Part of a small language model's weights.
Size: 14 layers, width 128, 4 heads of 32, MLP 512 tanh GELU, vocabulary 2048, 3.05M parameters.
Training: a variant of Adam for these matrices, 14686 steps.
Each number is 128 + 24 x the weight over the matrix's rms, rounded and kept within 0 to 255. Layers, rows and columns count from 0. Numbers have three digits each.

# layer 2 MLP up, 512x128, rms 0.163, rows 392-417, columns 0-127
092150124111107139114147157128106126136108145166135102151107078116141134137130127120135163117184086149126152125145134142096135142122106155157099140103136158147111098113131118159115121081136084094133102153136127147085167088096101135164065131163116078117136138131119146112131098159107146107154133147172115160130148094041143139120105106144127188172138126136161144136136200138136145176103
133134179170125170091121116090130108194146115134092159190140103138117121131130149112162118064164118130143163139112136173112156145134098083127147122150120127126157125161120137136131115134137141128121132107151164085110154104107169134181114103104121093146191099073127114124132121133128102169107163129090087119146119109141151125078147105143148144089150135150138159139106119111151141102104
135188101171138070136142166110106144148128141172137163131114112106089154136146100129155109117123132157129114131110181133144159121118156148140132140120116086129117129118118123171155125103085146155138100113121082085107126122156132134138113126145119120145104129136137115115145126118092129113129148103147158087147127129124138072133112108128079157172091113150126097138081145085098154157117
148116106132134148140093134101135141110134122145126140097131111126120106140137109111098133102102139133095138085158093129117122118126158144153092168121143134126149135165140145131149125104096138109154163115126123075098094096108146189149132149156102154089115140181136130114140135148139094159111170149107134154098145116145127119125140133138141130159117115124120102124118100085158133125152
133119121135122157118114118122087125119122137121170134118158101147138161091171070135103143125158156132148155130116126143126161135140116120176093128190093128137129083113119139130140175152151137115038123111111141134113134130103147108099135120102131118170091118142141096108131116098167138120110101157160090127122135153122094165136104122128129156095088112106132107126118172169149140164120
100099114168114170174103121085144108188156103120142151128144111150151110160125114132119124091114136136118125126142176161098135124116146106142090132120102130089149152106133117123160178111140145101073151118104152087092168119170148173120105106126116104172145094082111151150116114140180137102112190109119083121135132100136151124140116127161146115075129147121116151151117149122106141123133
107132154152119107126111147126117154141107126135143124163109134141101139147091170114128138136125148120116081151106155153099128100118112146151083178133115147099148143120144135162137126104152114100127137137126157129108126139139121129148102089128113138121091073121107121118133110122142089123125150113131135114171124106148146117108162096128118151133124147125119154153116113141090149139126
144160152139069107146149119138143152136103127120144111105125140132129140091132109127151124066142109131116136098152112120139166141115120105123106132176104118125141137138157145129143127125152081088114149131129144133159129095140131115152122138124138129147146135081069165123173129084139108152182126132105126163137070149073099140114150131119142122071133105165144104169108144145108116113158
171091121139128078149133111123142173111122138149097140118153078066113140139151153164102165126150099146118147089113109120120084130121161132111141131143067088164110158123136132121150167125108111146119102092108152123105108091133111147119150146142121131102087143182116090112120134136112108098118156152100089097116147150108114144153113124156152158154141137117085141189115133140115161159142
120150125133138122116141153130125130137119134115134122141132119116123122129123152108125155145134127137072122124122120140139146143137126167143128130117116141135136168098130131132127148103129129114144113116127143131109128147128112120132123126136119126118135121144126116128129047135129138151144117134120134150130132140127138124129118125128129151139128140140178149125124132120140139136129
125147126128118126114135147137138150143135137171161141158126081115135086146091117125143141142144072169125152116080159143099117117134130168121132152112108140101104096140143124188108151090119051056149116104115124115100184116107126130145110124122138113118109105138110166139117102136106117177136148122130146114165133127114139126118091113126093143133124136136125134137118144140145147160104
141158103176147121098093133137153116135133164173099090137130091091095145118150119123159098090123109164133145166118139116147144128118145122126121149114167100153166155129125127130113096124081132116121130169124111112130113134110118174126130088118126100119140106118139088138155122110108132153110177126144098109127160102140121122111086119142137148164114136131139133096103133118122151137114
168122127149155164126130138112136153143156142095122133138139078127079132114164113118113101129132125144129131102145144119143138124140097138131084115160103079140158135133119150118132111153141137129094163124136146113105139115133126146110130109137103127123115126155146134114154134078116132110107173082123095105147140130145113133133067120156129153092088135137146118102120155109167160119126
147127152150148115167114102112120125160124138095164127131091092109100128106084181154105147174170088131132114104103131136108099142128170126131115166151085075145100144142134161105147144113074101117061124124131127154129175162117117112087132102123136067141126124096078110106179131114111148108139146139109112113163067131146142117146122118131042129101100124133126149167145123164147149166113
143144124157133120101118131138118141140120123125131141124141119130117137108136141140124142139127132131086144122121116120146121145115138126138116127133126123114145116094132132139141157131113130091094123085138147131108142151103136116113122123126126121127142116138125132123134097127101134145117116137129136143105130133125131149145130131139117131115120117146160141119131161123134133145138
140111149158100083122135168140125175109126146159170120153165113115118133152121089157109154145132099156098138107120103131108144100095129141127098142134139128088136126131132126092137149114122080108134123098112143125123112124094101141149134141164082146098140140131131141134144125124141090111121103121127150140087132117112091145174135123172120148154114112138130162139109126142125135130162
165198150110103105151136124134123158120102136101149148095089139115115154119124109104104176121177139175138058087140130132103097082124078164145109128146110134090147069136145135114143177150118120093121159127187121144152095116119127137110158152140114143155119137129103158110130127093092125103121122165169166130105089122052052084183129121132126122138127107137125133173119132127191115145184
112124132129127095164085144133119163139111125156144109116121086097085128143102105146092168144158138126128110130145116112095126063107097141177077153125123124103185100083135132123149122153129109119136110141175148148149082131115113118157132128164088168094122129138133138096152138101116082116152108151141150110100144121136102107127138128192094180142111135113123136124113105121162142157151
133124126189050125166085107147142141160132148116108110099142124115126110128125151165106129108129122119107101072157104127130089109127146123127077143096114164099154091110146145111142116116087140090118146157161158116135094128120121118143130110121135138122094102104098134141169115104112083181137147157154140163093145109111107087126154131169190122122108152110110168147119126089150118127204
100126183174124144134146175147121146176145193163163139144124147070092102093110090197125125116182082147135095147144129142034101123136119125160073149124119152152080102169157175199144111059125082088148085086130149106087172115100128120166009122125121099171104077129106123142118112140140070139139114163150135132177154159044179105076101139120114205145099152147102140134092087104162104160118
081122182162152158127144165129087145126134154148180108134093143119110097138123126141104153131182110114103131148114092156061132130164138148134122147110128147138101103127121154164134095100101123119158081132133136093099143140120121112163058116149132122131129104160136146123111113185140121180131109117164127135145130111127154131107099118133123163147116139103138135088095153108139129144086
143159148115116145094131159134099149123093154170149121120146045106086135116116157138168131153148109174121164145108121149110120138137118140124162138117134068169090079124126114100126157116132100103128102111156132094099156145139147139148122127167096088192139121138148136096137113142132128113131143112105150152144120124098119131148069096109148171138125113107144146158123129124142154176101
165128136129112109098070189101135116165149109104154156144140108137135163087109152163118112099116138141121151145134197174137119137130148122107150124111147158108166103111142123124147134071109114147100113060121081077081143146156162208119126105126140129118128076128120174114147138079147143102129159074123155104136161125125134103122073119161099127135119100139134146132135117121097140159098
118113155166101170098121141105121125131114126123132109129121085117123099099102117166107155096117166123147099149131166143155165114136123129129129150092125182105148159099140130155124146067169111123076139106147118094075132109158144172126114109101157131145062051143106142125139123116186106127120135137117157080145141118136145084071136108103128128148103140185136169124156124117117138154136
122145107168120122099156155143118145149108133132151114152144116121130134110143166122098133123129122126108124119106151134120153157139116160142131132117133147107125151092135135149154145124114121113137129098133127104113166120090114135130111132110132129108128120134116113112129100133099125141128126127134146121127125142118108110121151126126128141166136130147160149125102126112127144151159
133125162122130172128095145101144124103117107152112103090119085097116101122143138108124168082126144170138091116148141120102158112139139131159134128119160135150144128119127126103105107069112125123113100151157173136152090128133141170131136151108108127130108106137132140128144133117144126142139119112114101154141130121128130129129129127116137145112145080143148116120103106084147157138148
# layer 2 MLP down (transposed), 512x128, rms 0.139, rows 392-416, columns 0-127
146149156133146114074127089117143116155120114145128193133117089041114146130158152121144180115184121135140167099120162107180117155060134098159148128148109130118114121147073099123112116148137093050122067172092108194154107088141137113119145157131116102107142132114118151116143115086125129162148137161108095124177155168143080137121189165131109144126173089159142068152140169061099105138133
143149148120123149097141171077114128078162123102106178124137132134136158067168163118086075116195140111118109112140125151066146120164136146113123093092143138134144153103134138114104161185142150178093148118158128052092154136134122120167125096105109120137108163136109106167162122151179095126129106146131148152114110142145123133085156093141104123077162056120119142129090128109122159167098
119152179148129155084124105093156121126174127126093165152123132144130135140114099152118114112101161139140088133117161109141152123091122162135141126125138133142135105076119175139143121086150126129089182103101104174111134161139167113082114136162140137120148134112128144127136125079076126144121153108104140113106146094104143104140118085112107182109099125158150150129129111083099196120169
111143128097116100117099113138104145135148110139132099100099146116127126133124116126152125121112098136150188148156129161105113135136142139086140151098126171140148156102141150113124123116130128150096137153132110139137097105106116103136139189155138130130129134098121133103141127127123100100171125107124147101109083152119160146127168140123130057126100128148124159117139164115150156104099
106130115122136117120130111141119103153104135112106189125113099110159107113152128147144139125090126142116136151138137126106127128174166118111123126135121139119119124153114133117131114109128118122130092104132118112150141091124149120118131171137112108122137147118168148109158140135130138105121144145117162125135093157113117144124108131108095139098126164156121112139124123133116204131117
132135093099124138156137167160161100125147124131126128131126144187179093122140121137132128153085127154121157143121085168111111116163137102149127149122144170118169125118147118157108126125121125092119143146132150105102144108121143171142132105162069143142119103107128114122118113122180189136118097097128146156128161132151156102082148084143080131080120137119082077103062117108143142140126
128125141120097118123102139144101154154107149136145138114106136104102109174115158107131151121158100096115129109136119117174135137133098131133123144146119153136101114121142149129143120122110115160104126110146146151092106141118118107175093143149144125141139121141103133119126126142127132099166126151115162128157100114131106133179141089091148162113120132160132119102117133136128144099119
168143086101146117146102129142116109152137163134127128071112129127152120149146162108105087111138176124126103111096114119129120152133123135140120090123127171130125100116131128153109119105166152153157088192113115109136094145154132138143137081117146138146113126105161156162148132174125146135103119108132168143104127122113099143162085137080147162091129139092107093140123161112180169135131
132127147145150131185167150109119143176118143116128135161146130149119154138145140109093121098122071149128168162121091102160115093110130115126108130144126139179124156177157129124136142082121130100122112159086120133065136143094112113135139131138162126148118155133129085058129125107163134105101100136170155097100083164178164138128168104125128088165105161105099108108148131131119129122131
144113131137129144174139112128141142109123122162121129121116149119129114151141105147128118096143136113173120118151124127125115115143147096106138142113148137116119112150130119124106099152105134133111146145139126110141102118139145136119130108120140116132101132112109132119130210155154147111112150133134117095126096117124146114145140115150120140122128116111085109139128113129133087114100
180154148141135084130129072134134119133160106141138206087144126126159095141137137093098110147121119082091111097141157125146105118136157148129114145150089119114141128120088063199138148167127122089072136124154097120136112144145189207114117133111141152153123117150127130144151086120175107094125155116125145118114152155111133112150118217147141134128095121112099089126142143134156075152159
124161115129111091103101121125119141142114128160138133087122145148163117166148114104098129111113106155120134138127135131117164123172140125137133129117139147129196131114165147134132117128091103113096121158098110135116150156123160120113162175142106124121109150090149111118134118121095122088100099121145138116133097170088118134161089118143135107090145155111163120145196118118116167127121
085149116152108095128117121107118117147137171135150120115116163135154101126137130144092159127162111096116112127153140142107166119138137145101162135121143176093130113134062137103124130123119121129127134124111138122155140120107134138173135156110167142121140127108150145163151132134105159077155131130125125161119106157137069158149116108140102076123142140120134103127107128112099183143124
123124121129135107157155142108183137115158151096133171151109080148098131132179106102089116111105068124093143139084103076101080152103151113127145152149102117071132180181155148140131123122096087132128102090114113151145109152167112152133153181102155108107107137100106103085145132123118129129159159184127162147154118147125144073151130122134115102156163106166134117145135103098152151137125
088121131106154142152119126142128142125128129107110122121105140142121110153130146123116102128146120108167131123119132128129131143147108150103099129109144126157129145141151155103106113119101130144161165167100129138135124108144126118115115123126105112095101144131118136122129174098165126123130134123131126113132122124121111109138157070099126134133147156104115135123115108139108167114092
141120133144137098121106125115140114094120146146146129148112120147122176118117134093140121145125129108100132145091127143145144088128147147137137152125131092124123141114144139076146156108151124135130148127138125152133129143117136139130122121148108125116129147107159111132131126138119135103109160121141174147114125128151115143118092123153130136135108140124117139094112146116105128136153
153138105156096128133115162107150129149136146067154139094139161146108047136181060116104110110159179124091126113155176136158092128129127141151165064120151109149125141173142149122162164115144138134132112136156126117159177106120137189099122173109147067137118120084149140143158116096126114112140122073092119125123110155111180084146141091109176124142111101140116120103103128131116153174112
127110097130146072132106083125108151116114146161137122114101138119122108119145087171093127138179141138105100170141073091087140095149127138155141143069163124144130147090195144110143143134160119154130069082139102154137119116128107117139115131133106166159119104137156125157118129127109126099162105148114156149094141172188117098145157109159160147149143165161142122106128136088142144146111
089128149101171111150114140181092136128146138099160142120086140141101108185151143142131115094143140164152154160102121097137106129172118177152111130166149115145134119133093129132119115160131123132149093108098061171109125097103122145080177079116100125128146154142122145159122125122101130076122141134102148098127119133145140177109174162109152109080120120136113127168129115088106124154125
117118136174122156113122143159123128141145144161139132129122128131160138124135118110114136128127098139112139111148131093131121154129137178140112108109130114140096116137094129131146142136117099115112108131069135121110127163137129138141124124104115114127102115141127134162132037139123111152141149147133163119115140143138143098149108255111135129144143125151145138113120120140146000139127
133131147157142133117108139106112129108137153145129134110150139137125160151131127122141108100128142135128096137138129141126133125097134129139138122134142093126119126157041114131136138146089104140130106105110113136121132145126164128141128140130100133129118140113167144152125094148082123165127145135168100130137126123125152117130122216124118127138127130157124141124119125133138000141136
163193109135148105084111106093144125144131138102102124155110150115100128122142086119172087113166139167075083142134202191145138123114166141139104165074140082132121149104087128100110106104130085101116134146123117097101147170135121169129157175140125120119139142121159125093115119151100176151103145172121118142140090124102121170157103125154147174116105138098111145163081152151154168130097
147175153158130083128090081095099078128179122122113103129121124138143095169088093124130156177117113141110134160129185139120120136090121118135113117116149188135161159094129138176172137142089143129110099121094068124120125136178134153115108105120135118143137143107173163087146138154124153127116125125081146096119158153133115092096142121153100099123116089101130167154105135131104159182100
121089167158163128130121094093117059125177083145163136129116149136174109124126073160142143168138137154120125119153116111135148132132125134120124123152175158142144168099152111122144091143073118121152160176102112124085087083130152131124100087117115132147142116098117128164119137114122115144135105090140131150137139156141164193098144116118166138133092077112115134114122111106117150111074
112122154101132119149136122124131106129141108146146129134132128111136106125119126153132131149132120141153117124129132117140132146135127138082133115115158106143137118138161144093140124131110153134148128136116118136127121102097110120109107127119130146106152142147115145150123160119124138125115136123114126117123120113098121106118132079107128119139134139130129117125122135119133166140135